Weights of a small GPT-style language model, trained from scratch on English Wikipedia.
Size: 10 layers, width 512, MLP 1216 SwiGLU, vocabulary 32768, 62.7M parameters.
Architecture: LayerNorm before each block, rotary positions, no biases in attention or MLP.
Each number is 128 + 32 x the weight over its row's rms, rounded and kept within 0 to 255. Layers, rows and columns count from 0. Numbers have three digits each. The size before them is the row's rms in percent of the matrix's.

# layer 4 attention output (transposed), 512x512, rms 0.0532, rows 492-511, columns 192-255
107:136091097135095141132128091132150148121103168145119123105128155150155205106146169175104096145126089150161098193079128109206109126112146151051133077129111143145101189168095204162136134166137114
107:122127088111080151142108112083118151120153149162129114173217095180141090105059133150114091112079118159157097138127086076179136102097089091128141100185173174102077101088077156151110138100080129
107:153126127136184102114130159139156125016123103097133115162124174136114115154129105095175119135118081131126138153126174148051120124079159137137106154104139089137108126134152098070084091143098156
109:168205094155116099146167148112166109147116164151176100100109095138129105089128098161145174120076152154133149106158123100131126131166141102135164148106164106106111151123165210104139117137105114
105:162128111124122161141150126137202112147092110119158080187086179118072124047118123186090062122123136080163134108134145083086149155140108090120149160165180137178131157151087106119145117140112129
104:120095118155151124101118100148141109141155127144088139093146195115127158127154130126123179137151120119085150150103121082167109070093166126098155148101090224116181132136104170125132133071172098
103:120111104128119152123091150153125133130182123111142127096139091153092162108131155090125103124167075101104116086114134093137095079074127135144158101079158199098180081137174149155110171133147145
106:150146128171093168136169156066090127113139115137138156153138092113146122083144148120110162135077123096193144121158180092113084133097107135160108116109118103115122142107071119139105078153136117
110:104104150177116131121066150103095062084120178102159185136219186149124155068118146163117171169113120125205170107149122121167145088143115104097094076152178086165103127177142154148046156130083122
108:149108103129141144129053187113106169157144214200108141150141152130165150134112170147129182185088127121134117187137135153117161180089132118133180217137115165108072173144174147119180093134173118
110:128131124133151151113048163160175187143168085038114089177158107125143142110088043168147130082104124152154119164064093124159123114129107067174129169179085152147090180090133164127126140105046109
107:087134128123179154163116161100195164158135106078111178110135124125081107200166165101136133130185118122138147122117115138163159136080120119139078115144130123137126110092121128140131091117102159
107:167190164060129107142167169096092129168168089119074140099169130078142112113103105123133146080096207156173182157083115147117094124116180129131053146150190164152113161118162128091172125139164122
109:099179108115081125132099147076132125088168059142141178126169172077142161144096127137116118083149143128119130112098145071096149088077167137143207139112129186164179101081082111122117087112121168
112:120144122124181115142165105058146165132118158097166145128112078150083157166145131118072131140137157132129180104172112212137100116081178141156105112105118100107087113150134139137167093107139093
111:109116118132150055148171119167084149117127112189156087179134121129135106148141098100139147155136204136141114141114156100096174163158126138140116134135140108121120120070066124109136058117126130
112:099129106119118157093112092110164128146178138161163090162124098123094122096202135130082119092227103128140146170212173115172139131112158141149159130161143110049056170117172187112134137128143111
109:166073112100154171156139095216128099081176125111135137221137158131145165151167138077071122147149165159150147074122144054114167126102065153178148182108106141145167107144090074152201127062133128
108:156089120155165162101111118093106187071080083124138100237139167137128053119151110110161105103134177132178170086150184158143119136160122089162149123142118085156158154144138152158104161195143156
104:169135137163139129036124116221207103132171141113139072119114092051106033122177102103092086120144161120142083087123074108119079174086127107095171116108133138147133180078091175090137163107185137
# layer 4 attention value, 512x512, rms 0.0565, rows 493-511, columns 192-255
111:133182136122113166057188153118138170131121166109144146162154137185121159120131126127116112162104079141119124091083128110126112154129078098126058172168170182117080130071145175062062106095156145
107:105139153066102124149132117123155112076120070079124174107084189108117141095175085100199187133151124113101152119038203150155121188152130113114122137078169138122122074145131166110116087132110153
113:115107107092176146064076148090124127115091086119201146131034044116123090078053138157088142114168097117138132097112088093141179126131092156144088167144122093101140148097101140144037111119169153
104:193124092159120129115159078086168118113102111161221115137151213124091161076176095094119103073139038132080105206098100104152138175136136102147124143099117148137194140183094076176203130090114128
104:173109147116120113155133061152062104153122113136125142130129188081094140170079147144133117120109162131113056170110118117174147126134154166108079124125155166098098190132128074145087236124116124
106:134129114142108115120149138102070159115134142147125102147135098164088140112102119158136101145112112132147141083146111113126112134118071135093137136086144153112111122100154105138111111120143159
106:116106141127126134108091109140099122065182113084101115076118197106153108108094119188132163186117115088118123160113092106142145146137094201175093124176166146131164127140141136203220134078110105
113:056123133078111134177148202158114122135113207171152132135108138133146054155122151151142163130161132148081194183045178045074147125169098113148098142119173148103149123180125184148083153155108158
110:122101140175129178069136132183189191119128125090144118164127115117090129098087157112147123123106170132127131198148096198138182101077160116139172138105096070118093129112129185102138141092165074
116:115159121165118146131128162113131138163156102184149115182117134172080125132094103078165117133111096142059049128067110138094151127108118148151140104174120166105131118089153129135116206147140166
108:129112069141123167099134092045146141120180106112099124158152128129126147149145147094104142154123131093102165121146137107167121070100111089111125149114120144132148148158147153125140082118136100
105:144136087086167109094203092068153189136137101063134119086169140128121123138107115126132170086079118098101112138136101109188165100111125090163107120096098133067128154194113129092094147114188115
108:120153120131145165188143129100146150106134099163127079137110103154187105113110149129090179121101064152097092154095131150133162139136133147122083034138115166189111146078105126140122093164099078
114:077079149122134102067193112099131134176116147090113178129123106175138125108132158170074097162142105157153191142100154114099091128155088118072127079101143070060113068143141138088163137137104074
114:098084110077121145120124109104149183140153100113092131143108109162116140131119139100158121107124129144153165086138121026127184093188151085107147124185167074191165060113147055116146116194122115
113:100154083213114186112102112100134132143089133085097132084169112163110158082072056155149156132047109144158142135138120108139154187167170144141108113071137127118131195149116085123176090130138171
110:135121075188164161098107126085144075151153138140149138155119142187126106156205144132152060113118116121134170136084094122135187161200143141163156118139129088183114155171113119084134150105136079
110:159142124134113123160144137141108139121090140172144130157144140124167146156133150056113129147118176137121145108106095167110119104144133126146147112105125093128139155113148102108128172149093116
106:087082147188147129144140143118165112118113167133106121127145077170048129118142129118079128148119167104105113099152061116104096167105061160188081139087111142143106138117169159146112117164117088
# layer 4 MLP gate, 1216x512, rms 0.0669, rows 0-58, columns 192-255
102:069129063119136078164181151148150113124092114144154137125125208188099180196094167092128155187070134150178144161188059091080073161101169092102173086061087138109142174115131140151143195135080166
099:127143144201147149142119105136145119108082134127122121117113193157140122078125120062123139088105121186165098087126146103143129194151113135148135132136189091115146139072077092109099119133112155
102:114138146137143151103114134145102145072109164124068101097177093055132157150146106168071083098104116115126098126193184077116054093128067095136127174141120190092042150145150089092124145148106134
095:118064176144188138163185142081082207116202188110121109074129130203130095134105095111123145123120138119154118136120133160143121201137082138130127144137136099138095139183137088170140122173160192
104:112142129125130168106084140157119126116197173114101130110147176157119129191115053139131128140103175115105148127097187128122129138084127150201131189161148096165129108151136074063158116167114154
103:137087184091137108200138177122173172108166156036130140070127096126123171103129137150151186104130186132098160112074123076180144164079115092148142147150159099125145061105149140138113131164177101
091:155143101099200170177085187114104133217172126116126124092139154107152079139136146123087145115070151143124175192086127130140148117122190081109105143127101168104137129156128142111115137089141149
104:088058124117110156139168081129113139096130108189154099129089145151081076138125139194139195132080175113121151152113112164152107111119098071072091123148187143100093142138149176120152104110144100
095:126142119172149157124131148163131107135176130092134161138154170120161148060119105068137104060127120102135117115072109156138110141121134134105163127148095151120095176126150166188132100191078148
102:104131069118162144148139120192136146137197158113129091144161107102131117117131127125139166133116084133119107067070064140215190105141116056163127110131151118149154126197103110105112108123138158
104:161120208103174104137105080096089132165141124138133183108175132067089174072110123141149131145126143129120095205083147121189153196125112164108171117149100104118110138153079162136131113126123127
094:128160126104115211159109151172085135154144161196106084137129147116133090193131162116132081087142115138129075101095121157165157108122141139099159133094105168095164156152116108093168115145095168
098:165158069099127131118119146153126161114194117108119114130100101097109108118155116085173155125108147128182096145142141121100126155117150100154125120100144127126113102153185103145156171222144078
107:101096150116085066142147148152109088131143163161180147121167161199160100138150115088130126120115133082112113129141166123118125161156197119126135130076119111097074104100115141119121093208146166
106:164113115156113084123181109145134152183152115114161123140157119112145135147183112126168151128106130106118138082095080121137140090094099154163122136075160089158156206123103080158095208117097126
100:201174130128107122164098127094158084151128139152173109088152161153162146096106178093115171126117129125169105127171173088099128118081119098138109124061154124042095134098148195088170126137131133
106:167098123118146160162124124112093161107121190133119110110137116186121136139090201114165140098163093101098117124109164156134139119143121090128130142083161085192110137194175117143098088118142108
101:093129133057141122123097129162109086102092132144129130118122104125060157114111096127186169087082159191099130160130085109125150096139161123193155124163159128089106070118111192109134104188152101
099:183124121140176126168149084137152099111135126195093116123085109175179103091169070086064130073160137119100166121131163122102112086131140135145095038114049122123099110124138154121031122132134110
096:149089113086106102141190177157192133122178100134142140156112145122144104109156114108161150123079127129132094173132093085131114123163089151066131141107136087149178148159169132110154105120116048
105:081160119160115164101136166091089077103148084107115122179072145123157138178158144085131160164167140118091124126154166133113088102162137134119145101096101124074134188094109159123102156131168084
103:161128129127134122088133099059161134126137143097123134073144120179059170143077136155161149154157082086145107107169129135175113065041211117149148073120100111168111159138110158202124129154136130
104:129090115097167125191173134108162132139148156148149116110106044103161135101080110129129137099162161112145153105079092109125156169100097108132157145087158158146148129155113159090155080123124105
095:178132116102122164141139126083123120081056169100146161098187104062154107108131213151107150112098121111201160129095159151163148164113111140144080059123110132093157136161137160169136150103100093
097:077125123101146147157118063149103128139152035172134141126151138104143051134154144068157075115091163143090138072147138151172150095128125117127127140087099138156067098200133176124122108120127137
103:126125165108123093091135156194150105118090071116123130163155092152139130160123183071153146135089107062099096158152119146140146119122096105128118135102126103115120132088135099092110160126129116
097:123135109108132175210109116109103164127145106160091097071147133118089164183105056144108189144069133103116167156099170157123159064163150115119142097104117210163169155099065093191116155119171176
102:182149095102142178154090156132118175150090123112199075150119109069129150139088146115138124123163138119140171121120128102126162092117136147129144178131104090152150131111124107182150131082162179
097:134093147082166093130129182155093169155149105137118140154120124175121108094149131105172103121154106140124136116107105071120118168111140165116093113102167145089107167121104123178124102145127162
095:151147164115134098055124098126122119073107093119076091124119165118098136138100149140094143085131130096072121140103129163083081161143082137078077120140128087145111134133137136140103106084096194
101:177138111122181139143169121176164166143149115127129105142116124080103068115095139114104172073133139148112159160126110164215111165147111174088153099066111148147157177140171139169160179170094115
098:068117133113101102154109129137183108183091080129096144147137119148095089091168125075125122135099047102098159134110083118137124145120112168123120175136084136085146104170155140116137105067126139
098:166147178124146149129077168091189116090064131111131148109089077129123085176098107169093101171080106093132137135098136144160071172122076108071123108115152165135132131142147101140169161153135078
094:104115157109118132132105165163089122188124113115149093107180082129095111094069093133131114119112110117135147188167139122199135139085166123123136116127073089184123086120146101115139117119083126
098:163121122131184120102141101141133131178133127152118116170114123143101084131104141114124133075109135132108126113084054165165180123128182145157112134151109123111102148165126127131123147117069151
095:128095124167104124146134137164181103182139151156105132148059116124071141124173117102140081138114123157140120155107093111131191145101127162162116166141106132094123128150145105119137119107147112
101:102161103117106149164040091117132136143149093109092074170080128041138095093122196142069161085200176104090043090126111085126162131123165135092143124160149116170093181109097187143179136120164136
101:149082138131127204140129188072142202164206105130151159154112166127118152101133119174112136126146106106132088168095157108127126162108067136107082161092132076106151105120159077159126162142143148
101:120144122099113118080178149152110126164154108150117162088127129112108126093149058151155138158147099135157118108117181112106151162144128160112160120126115068168166147141107157132134139135108105
101:136132122126172134164190096149127131152118118105095150119194182138172135136168091165089159137161111133128101087135128157188101127108114090143095125115149181092115065143070127106087123207108133
097:155170067048079185096096092182129140070062112100177127166168104073110122143110130164089170115106127135104135143175134116103105121097132236076214152136155144123169103155124135103110081140153064
100:109088086130100114153127116097138148075133145112133113147104125145073090184133103194129088181152152146105078111103163113129094165180134160193113130102171140081156132141153105159089197127179128
096:124094138089084115120139143129068120101158142134158118120128107139159114101111122105182127136124074119174107141124171181156143127146127172118115121103138125144116134115122144120146165091130084
100:143061184142131122128183107117121122152098093135127175149137184160145128165165138088124170219176205085128106122122117100179128154097114146112114109148044069141100107141074092117113168122132130
109:178148146122152159098112172132123118115147161141071054079155200179157162169115119111119128162159123144089117114158148167112171117079140178121111118087137130121125113100140119132119166145103095
096:157140130165152106181154125100148120131093152099159123128080110155125160067127078080156161115149136115129174142140145145117124156150107100159143157111129082142154135077093177094136129156106105
093:152143145131155151163088161140155138096090122163107091111130121092110150095120116098077193153158075142096090150137121205165094155127149117178140121112102147086077121127097156078176205098123104
099:099122126168180088084094093134123149167141124150126114116075129104133132108194107125123125149085068106133138116083100127144123120131090164084131125064142124099098206117130192140109160171137164
097:161175058059105153141126118198136108156149095066107170166146156100109110083124155080143186167148133143146130124133162059198119085146128128084161118154154140145143133112127160078154141080117101
101:142068148159105113145168101044169109127096146120122148144180102186148107110091105138128033123125090105134146093137087066113127122152084113125192126112115121141196127179134148104124025068119126
101:150130124125156112143183117125131095117126156142093130165170159115149117133116109162149108149141121095044093117135141077124115085153131138130149178087120085096146125108102085146124121127119110
096:084145053119141146120148141083092126119144120144140171138112185065105125088112115129063161129104167098172069115095171156149121156134165128173157136109136121139116116113126136101122144139074157
095:140134100119181133116129099114108132086141195126128165123116107180090128087172093145140140112137155198157130039124114137140091115082179119108114163067094094135118129216119129127149155106116147
101:095123139161149149090135083115202105164164095149059160102103140190116180080090145162091170138126076143130143100092111135165122119077116108090130148161127093140121189131170094137142087182076167
100:110117113173126224112084141120134147139127092186125145105160167151166133129182198156113096179141106098121127160082119094115111109167118137127175088152109116095116090132084176103102117113171099
104:088146175142159106153140091070085136070184125132125193109106169061152091114076150117151131107103065128114142108114169165100147166120136149138108111119182170101144115140146135132162049149135141
102:124177097095131114208158098119044131121106109157147096110157119108187163194140098153096131095101219165072154168096152142089135137166163073105099155106108164113083137104123128138183178161140146
104:128089169077203094139190160091093097088120088164075100136101167181078085124120173121112129147084174067102142134150181131121082179090108120127072087162043223081154184077080128086128147187087134
100:097139095114128131136120093118134116126141114088087123134111095116048173120136109122121155097153125150118114089123067016124061122186154114073131130094129063104092140095141137108091129179088093
# layer 4 MLP up, 1216x512, rms 0.0665, rows 0-57, columns 192-255
102:120108109117145137201113111091108144141199163173126134130146070158178115120154162148201128147178146125124109135133132151161089121127117143130070151145128116096123113177122151106103107153034149
095:175192105070162116089158136142136106129118140127174136083132160123124161196141105103178140175149143132132095120068118116091121169159123105089166053139126033129101176094139138148112120175074123
103:118115135117153171106135133126082096140102120127020121116149145167106089119152164144143071142114208103114044107088197102105136154144142093148125160112135151108179158091182088128169144155131083
097:110118116114165113130126082152147071104148183107119121074079135132151109149144127075112131106066159091140098157151169139119157146099105141147116158184150085161102165063117113187121109118116115
112:161160078162112144176136156159113099031092090119120115152066133146161146030124102070122089108187139196158124090155140148144069137146093126136132109094137181089119099152111133167116156129111118
105:090129187111107126158135164158102111140087130105119165086135128118094148210186067125184149146093113125140116099046155149206106159101142138191141196093117131130192123120128075085116119148092120
097:128173126107143189168142136105062061142157159128190134106146133103131115127154134090110165120100138167147152162156116102109145090149141141118111117148105142118155143216120082146118128116133120
107:180073116127112135166115102105127092152119103108112120130144137173112190127134153137153123088099155119130099106181149123150162150147178128115132181152130120112149129116064143099141158129090108
099:117077141053116099101125085088216076130089144102123130130141065120150181127197067122133080230124132136170118117119121142117150116175095115150139147136103121116145170127172114133174124102054117
103:127098112132122132138113123099150105129145100089160139100137124124167114151128156181101125178084093085092071152166124129130110113151138162137158145141142124114097162153034135174134143159120128
098:188107090107151104139085098149121113116164092135157129131124072099121119096148185146148091123121120122146103173068098125107164133084141143060167131112093102104089135126099158102187119123193157
091:111152117144129073124155088091165123084090092091149133137111121166109141146068144122167135118067133129150141147111090117050141138096132147115171091091105137147051129087122146176106108079149080
100:124123089186110127121093165056148073099174151140141138101132107159150117147185145146114092133134164123143129152094077143140127168154133180137101160185097149107167139094171123094160157172203157
098:141132159159083130151076146126092122103071113164102116076149076121233155070113108144154123137102150101125106135051123157122151151129146151131129155121126142157107074125087163122114162116117138
110:064176112169085112132173091061080128118157135131140032091143153110092078127090151108122174139085124131123114138164167114101141140143155159145101176133122124082136126131154135092200102161090144
096:146054125116109111111125146130127103072130128167143097162095117149134092168115128102051116127124124085077086158098124139106122077111129158158141153106093112161129105084108136138110110075160095
095:141126112176165057141071150102121160052104145044198101173163094089141133110143100092127106129063118184090143171146205106076195082148124151132102076071119173192087153155118126103176181084133101
098:156153124123139166130138186160138137168157173172151106128095120078169194135139148090098125102125134107134162127129218153125085148146106202123143120165110131086133157155110115112154137181119158
105:147143171128154136151078122172136156101102106162205108189131120071124139128105105059138117158172150099078144144093103124125143180147104049198094166132141169127098125048098127135107137085123092
099:135124146123084182137165128092110160097095097155058119115126126123091082152158115142147138120070117124171130069111168145121138112121111091092102180092136108120136112094162107086109091075152138
098:107122104163152103081162169122114074138183122146131143109157153152154130080104146164158153100135128129124156136203083109096153123147115123102121138132132113154141121107127129187134217133116122
107:154087124076192153080191133153164130131208134113090110203128135110109109116150119157110109118140107124068169094167112158138108082164141152102181203137127136181115115129095121095125149149111152
102:095170104174092121116143138183119126168143138087135130180126126133133118064182158094108121152086064098140108034147110122100119098119135113128167187134164131131128130123147182123107084103154121
096:079134116150162164171139103055171171201077125101136102155150077070137137110074103130068140135070123059162137085105129106154069156058111124213054143131122133086133182056132144146143127119130134
099:105142115192129144137196162121166099078178142111130113086099108131128183141104093072096068144140150124103131128158188100159111093161127118124151080096092133136100158118163164171088135079140143
096:117155103135179136073059117162131154158104131072114167103078155143142143113122183154141116092078140143091115162121138175113169142176187096092173110124133113157106106103107102133103110136151183
098:078150124156115096095141084142160105082074148115038171133181144075153093125175105172125145180168110119129124065096158173146072201107119174128094154110093091127148099146122098123098077139132193
101:121087134172142105101161119138114157097155102100148097102113122151206037153157106094126132118133126095123112141090138145137143057145142183170153133096096089113086093110099178075059162132103090
105:132138106125147154181144104117105140072150121160137112171158149071159098137113159089064153150148133133134108099137080116102148136154132123125153081072146171103157106166198155095204109119163106
094:153076118090196180183194074112154150111180098150114108142095167120140131160155116149107127086174136134125146160078127137131104085050107116167083133106116175094162104092139140116128089149077138
102:100192120122135141074141157121119126114108144112069129112164144141110129152148076099133139152123138112084094167156088147112145139107137132155062113180155098085116092137125128126145167144110105
108:088203112105146097151111162174160157164135109100135149105131156141152097140061153066155113108119162148131178144125119117162101150166153089103186141164143133141087154089049167099088117139134172
099:159146102102105105173128148079051150111157105136091096178114188126145117113135117103146153113065081147137081112112125121137126120106166213129147155115197130142165143203075145091133099107176097
101:096117127177144127149044182158136084115114175121147160138103097107179151098075152146154098198118142129107131102166154035156097142136104116163129113129098143167114101150176137126171056128121174
099:190136202138095104155110138084142205154095047139129048072102113154155090180128171079170118092131119124086137169156143136148080111177119143165138125077146136105147126168152203073157141140179108
095:152125088120062189192193102106130153090104120110132139166189137182100089133144106102056167116132097103092158116129096063122152158136095090148178103156175128097108138142127089090091097146071146
100:152069104165109124153144117121149137119044122129138120104182105093128132152166075179120117162090152136170175162113077113135107103093105097156103134086143114112156197125140109090075095161164101
101:104118131150117096146085115109099104129107074107076197115088114089075111129085108065122139159104174060136061089084081139115165119080113129187100130068121170116156113167173144158102140121171173
097:086108128144096158122121083125113192128084051141127129142154081126132167143164090100149119136132113138138135083105172134122115201141138144107098095142157124120105065123100097181111104109083117
101:140162107089152129126140159096135116115133124207100162139107106108115145150141104157088103099151113134187085155050162127120114100185100179091175164101163149098129135087137173141142112081188119
096:144113072105151223140108045142161151171120106085026109126162117093121144086082118124143156095184105199127090101086108194108115102085158133143112081180093083110153125107156109139110146187107122
097:157173126075156062119099160077154132080065172103116136131105099091139097117218131122105116178090135077095123076073113155175116119102104183130140154107122130128082122113192153182147095116147135
095:200085112165170134152155166123113161199167087176179133111099179116079140179162176135162125135178117146138165120131159187135127095086140144135152130152106150109116103160056069149118098155124107
102:116132132094161137192118170086075077076116137144161121140151118161146190159156123128075129150068175092135146140113147119168125162086129107158097110137092113148146112136111097066128044102174141
106:124084101103188125127047115125099081068123172165146117086173131189103179189162138162153114124066094084098096117116073091152101072132127160154086119116186111153099107138180078196126094103108141
101:133168095135130119137114115086155112151096162149076135159144168118155165167159104092110091212185176103100150127144175087103119129126150148156137128116167155076071093134124108138109154124095142
099:146147101121131116146093170138171188170121103123113179167150159121102091116127112128150159146124108135151119113173109092173138141110135127111138107156127151172154104153075106125107146182169104
096:100133123133065099069183115187108117104119120146179132123098151098085093112159172131111162118091116126179155152126098132106143140158095167065238156111146132151061156156125089131093091127143067
095:106086166141083107125107109139117180153108140121166072140190143065128143165080117099126109154144100140134122169118140115148136080106160153179067138145102112142156123138086165121125162164137164
100:090114102101158156114129092093212120136154175136140125097095091106113081105116108136142138119087151122176130170110108141092123103092222116130145138111121140155181105118133101149144085074110109
099:054091098099107122086126146157182120157134125128124159111131141103101156138070120089192121064132209147105127146124110129119139143168102124161149160117124145150093126103121184086144149167169110
102:171148178123123127104179121096144178115127127129139135154106101115162087079129093107148161123087125141148105108133122155158128081144105104137071092085178089091095108088127207112068157199097133
098:175114159116066155101118119140106175134116086136140094123153123137184135177113133114116123154123136157096087117148109106126147151163089168165155137166094145073139139141082149155112083137142071
097:077165167090086171115159156119092185110127129122147085159145209044099062098102080118093130097103161096125069133142092118085162075156087133130142123125172080152088149112106103135127109198075197
100:150085145157183141100071084106077093167118135123159155190095047094146111154103173127138061119138166156128045137099160137098110139111105138119145094082099171115106090169113128140126103181122088
110:171116158077140146110090146066160122118142111124114077167136115072113175174046089177124170094151148089125121102135028132072098073136133104117088114120134157138131134165116129159116097140150173
108:128166130065089136103101149146104133195137104187124146178129117094102135147106154183101163125098169181114153120117104088081175148129161192131081124145210097135163076113145069154139150120158135
103:108140087135182144151143126101151172166179141097121139108088125123161106095116166166088201141177047145095045125187120144097134183134136087142183085096118131097081169068097112158081153075154106
# layer 4 MLP down (transposed), 1216x512, rms 0.124, rows 0-57, columns 192-255
102:121151184116223100092123112074116183158137085156122123074153136082138137086151085119190159139109071160100194175114048154119061139108118071105168125094184147178216148122167159153054097168136114
099:138091091145158142100063140128070172176121147104105132102164141160140144187075197093144126139141123127062107101103113120128145148156148132085119137149117131106164153132101102136091094150120118
099:087120081078163129141153118121133099153083156196118183140120067184130121135116097126121105132153112125073083111096131152157157118148082146111133102141111162055104160142103120098218172100120120
096:083107167140132085075078164098168159137146127174128129116171092098147142031101076106112103138085148173153203087159125167124082105166144112118206105079080130133139208157152121152164070138121137
107:155095183143099128192095209167115121121077168114151132107143145130156147108106144115106109109138198159138172109130209122174129198086163163185183146136147142110106095170120141158177156047158100
104:138113130100079144140158144107109138123104146108061135097149180191175153139130075066174130121201137149124098104141137174181102121141109155162097135134117067114155144089110173154107076118096156
098:078185077160172133117125140092091105140149102148124113107086098106134056107091153167190154191087122126111129136087143153140132164097159161195133120131100151124113145107081143165196162154101097
106:125129120096101134110101082131089124146109115127153118171133152153145141105115150190127180106081120128135159132143124159081094098216152212124169068151132100060070134080137159122123149097122134
098:142159108167077071110117151154141124149119178125190119157109087113140174147213103139173074127080099122161163094108121114094154119131051103156137133114086150131147159078135080103080091145163130
100:082163126137113101134128086087123107103175111139109116120175162085151162145117204149094110106127129165147123146120124082109134131092130162184133103112128187101171087164101101092121100138156159
102:090107129107131104141117103147143102142122079142128088095075112084141121128081133158148148123127104115098079163136096174134141173084144165131145104129170145122139107166126121081170127114100155
095:145090118134111141136154084097150154118148086130155096113164120080077138115101152137081153146127141156065076110026139193123133158135129115153143109110067142061081138158106092109138126091123085
100:110155112121124163104135120110116112137102131111134137145145161107141126109115183153160154146204182174134140139145051135158148198174121120125092111161166109097058112151170173177125140077135141
101:095223179086142144114108161137154115139069083103164124111083135086112100054157124161103148134143131169136179115137130161126132086137121119125083087103183138180145121170134109139218126064120142
104:114094144095090157124107080104102122148094083134154141145131107083145178100112151149115141151102099156135149147081142124138094146168091108139124144195093150154126073209114125110062109122207129
096:118123064165132202087194137184102149225151092109120113146114068087083130152106084156121132098136103113157108144094121133098098106185122140138081153135153131133125125169096130139107103107189152
101:072114196142131116076126067105123131097152140096089172151159136131145135091132065110119199112127176160148184091084167067135083168076190148141134173123112135173122128106121060057060168082076145
099:128157215140072109144125069134053106117083116132102165118180078151120150111137104136151117114148088072181104115110134155157087137155198085092083144082114153150056131157180101172106105130167185
102:141117116101118201097153147173113180125131105094189168115141115145168122107083171144138105136129167153113144173090044111187177156138085106150161156142129141061159186142133127119170093061166120
097:157120120119097100149124135153123183087171120078082115087083118122079152166120147148167140110125101178177115095112155120107172087128169125093110147108175112093139173130158154048075128098201114
095:163057102157114104117114085138069174151175115087119083116137105081155136197105127119114105135109098185141134133137119101138085106202159139148164165168048136141061137053109106134124087113127164
102:117091187118140158046131134137149092130195173139089113111130165097171138080142092136116106158185100192102109120096129141097142176137164119181191148123073124099094117117097132104118137116079191
103:182129116125117143186193151138165116145116086145130106136137140138068132137142122176154103156115167028137196161148136057089166163136171164138112148044142151115130084141139144155092148114120112
098:230174133096116110099153107163154112115159153189135094109118195153173084207203142163121143094148131132136156111130145108151161092117095152153111133150141153114077085166082127131227135140100129
099:162213115149196063070102194150150160092154169153057139116163149116116113151068117129128181112101133125182153129083160146139103161139123169160116141075174096162164141135144119161076118192153080
099:150110138159075085081096071116101072064113096141124137142092091163153154120127147127143121131178126114157091137069152050136138154169099152166091120123107132114104167124142132135120135145142113
099:136101126139135190066063139102146140137068117086195097104145135125119142089123159084115139122102143082125089143197107108131151171193191123162122145119134092103098125094138171132128150105142138
106:108158101115088131047155163089080114126091019110154161111146128126112133112134159086151178092114115112176113142098121083106143128125129118110106169132089161146150067089117135109075142180185155
098:123133135109181135135140142113135134163137135117094141127108135140164064120115080073102093165189121091115129166112041161123149124118212132131138172116172096117122118135127214111185124102151172
099:090102133175144069095085152106100202119154147132095133093169110089119120128114201143086190145156081105143122159135123119139117142131108044179100176128148135097112100135162111079067179163157128
100:094161109152116117102151155120158121079107133073120172104137138161088101135151168182104129141154179091088163169120132130124159133141110088161113182152137143074145076156091135137173081139128046
102:115096141182129164150074044086088163155143185110123120156114182167107152124130184108098117186134131131168131172123077160095125145170198121106170138177142117148046185123139165175142092110136147
099:140150123106129110112137102160092112169124080113118125079154128081108119122138059087138147111096139061153161142161119108157134191140209203143123124114119119154114139099104163161112147135115119
099:094149090155144122148117120121171160127158134166109134117109077090123108105128117106094093172134138097104084129170147104079149146098168082176146149073122194149158097122148149144150086140151121
100:056121122164131054120160169064165127074118112094043114036113175097101110161123114137132146123107109157117087128125159127175126114118118151143106148125162189073138125130131132126127107134151073
097:146095149091125158116134131139122126155120161123089142163177210187210121135087138046111227113112105106108143127167102111101136217126093055102167100138136159193123174130139170119071065162098140
104:090136093153082157108165154151112063089086143121145065130157142165153134117111125122182130138121149159156214119092162163067184158077124140104127152112174133108132109148154133129060139111134173
104:164111102136176093128164106116125113133103113126146112111144085046129098182115131104129148135116166103127129104138101128147111131157156112133172131085090125142150138147136183159140105181173097
102:048109141157143087136155165130053116138110111129140131131155158155094129166117095122152123104114162121093161119138157064103165200115124161175103159123144157100121060113154121158139094162159141
100:122146125195140093106143081142143149170106111162150176168183197146161189106097151119127145170102128129109075120133043176064195073151105123108105140075126071136137124173193176185109172124061123
095:100155125136184121115109081116111134126161153131065153128123148154118118114099135095134079108084210110119103137061091127125070124114142228154084176187129107104077089116120141154128144071123119
096:107061095166131125116097104146078108158179108075144165107159109093101109132166153154176110136156171144105109134132134112153102173118119147102110135134173108103165160096103116118106095152157161
098:101123141131109117111150125139093078114158150177149147138133107146131091139145134133184132142118043131193092112138088105091094134079167116140130083052156096154119112089101135087121132154174127
102:145176109195107133068102124092172077118096147084148153133132107148161130133193146151143101144081109106180147118093137111143099116093146139109132094094132085060132123175067160090120135124179108
105:155110143070125120155206124095129163112133154108113092070138107144190184188097181122164107120115136173103110139133145167094123106149152149163069137089131126173176115136141118105112065149115145
100:126184173141132110194122118047102146073118147120123138183115077135142150128131127130157139149152134131173116156207112147192077164135091091076117119118162154109124149164126123115088110138164145
098:087160073072147156099144132146117187166091120159120146120221145170119131176159190142130182173171061103133126125095124116108149148077099151083115123082149132163143108103081148141159153105151100
099:102186152127207111116099126165064201129179148127129145159045076098062119108080157084111122098157145139113160161105111180123159127116154081118127108140090117097123120153188139126141090129123105
099:160150157140087107177139110145147076148149150099073097142116091157097115099088190092121180076125106151130115057159148110151108066125111117169164135140131083173149119147170127098151121114138136
100:132062111156147124133122123110149121160162147156146147129104156117107122185185133141083095094186142139112134067161131114120080155106150101200136135132122081109206136139112153157113060049118145
099:142101167158149138134180176136174122171112149122172140135141161090157168155152109110142084110115115162165118132090199118176154105175101161147116103111101150139094115102156112122130071146146123
099:088136147174122191101147152133111125107141105097096084051171162145121161174102127120080123181175164123151131127103091101082123145136146160200108093169046202146072163100136118086106130163073140
095:111074169079118101126201161109084126143116115170151201098134053084081194145114084097159115087113186159088108129208082179184114157086160077078162188081159128093143068150180126107101085169156101
099:203123170044163136154146087081068132113124147126154136140131156130173077139087136135100146122129161137152198111102170129118184147137107049177150153111165114096186143145089143166129142100154171
100:074161122136100089149115122127096125195119160169081120113105185136077133098160168091110148099086113140077093153133134110183107139111136142067127138166159119194075124121117165110144116098156113
106:191127131103167089109067102158163110170160099119136116098107091087059124121087084130100104170143140123159183083139213176172073104134159154126121145129098138130103099067100072138141119129124151
106:124096128063109109155064139155144115155081159200095130129168104091144135097092108139156104072115123123131137150152131108157117100136138158085119090111094170106103147050100102094151147117111146
103:157103148114137143134139163122080118115187117097176127126138127152176174124147124109118102082082093091075113119170101137140157146133132103187096159130159163138094117110094158146135074142096127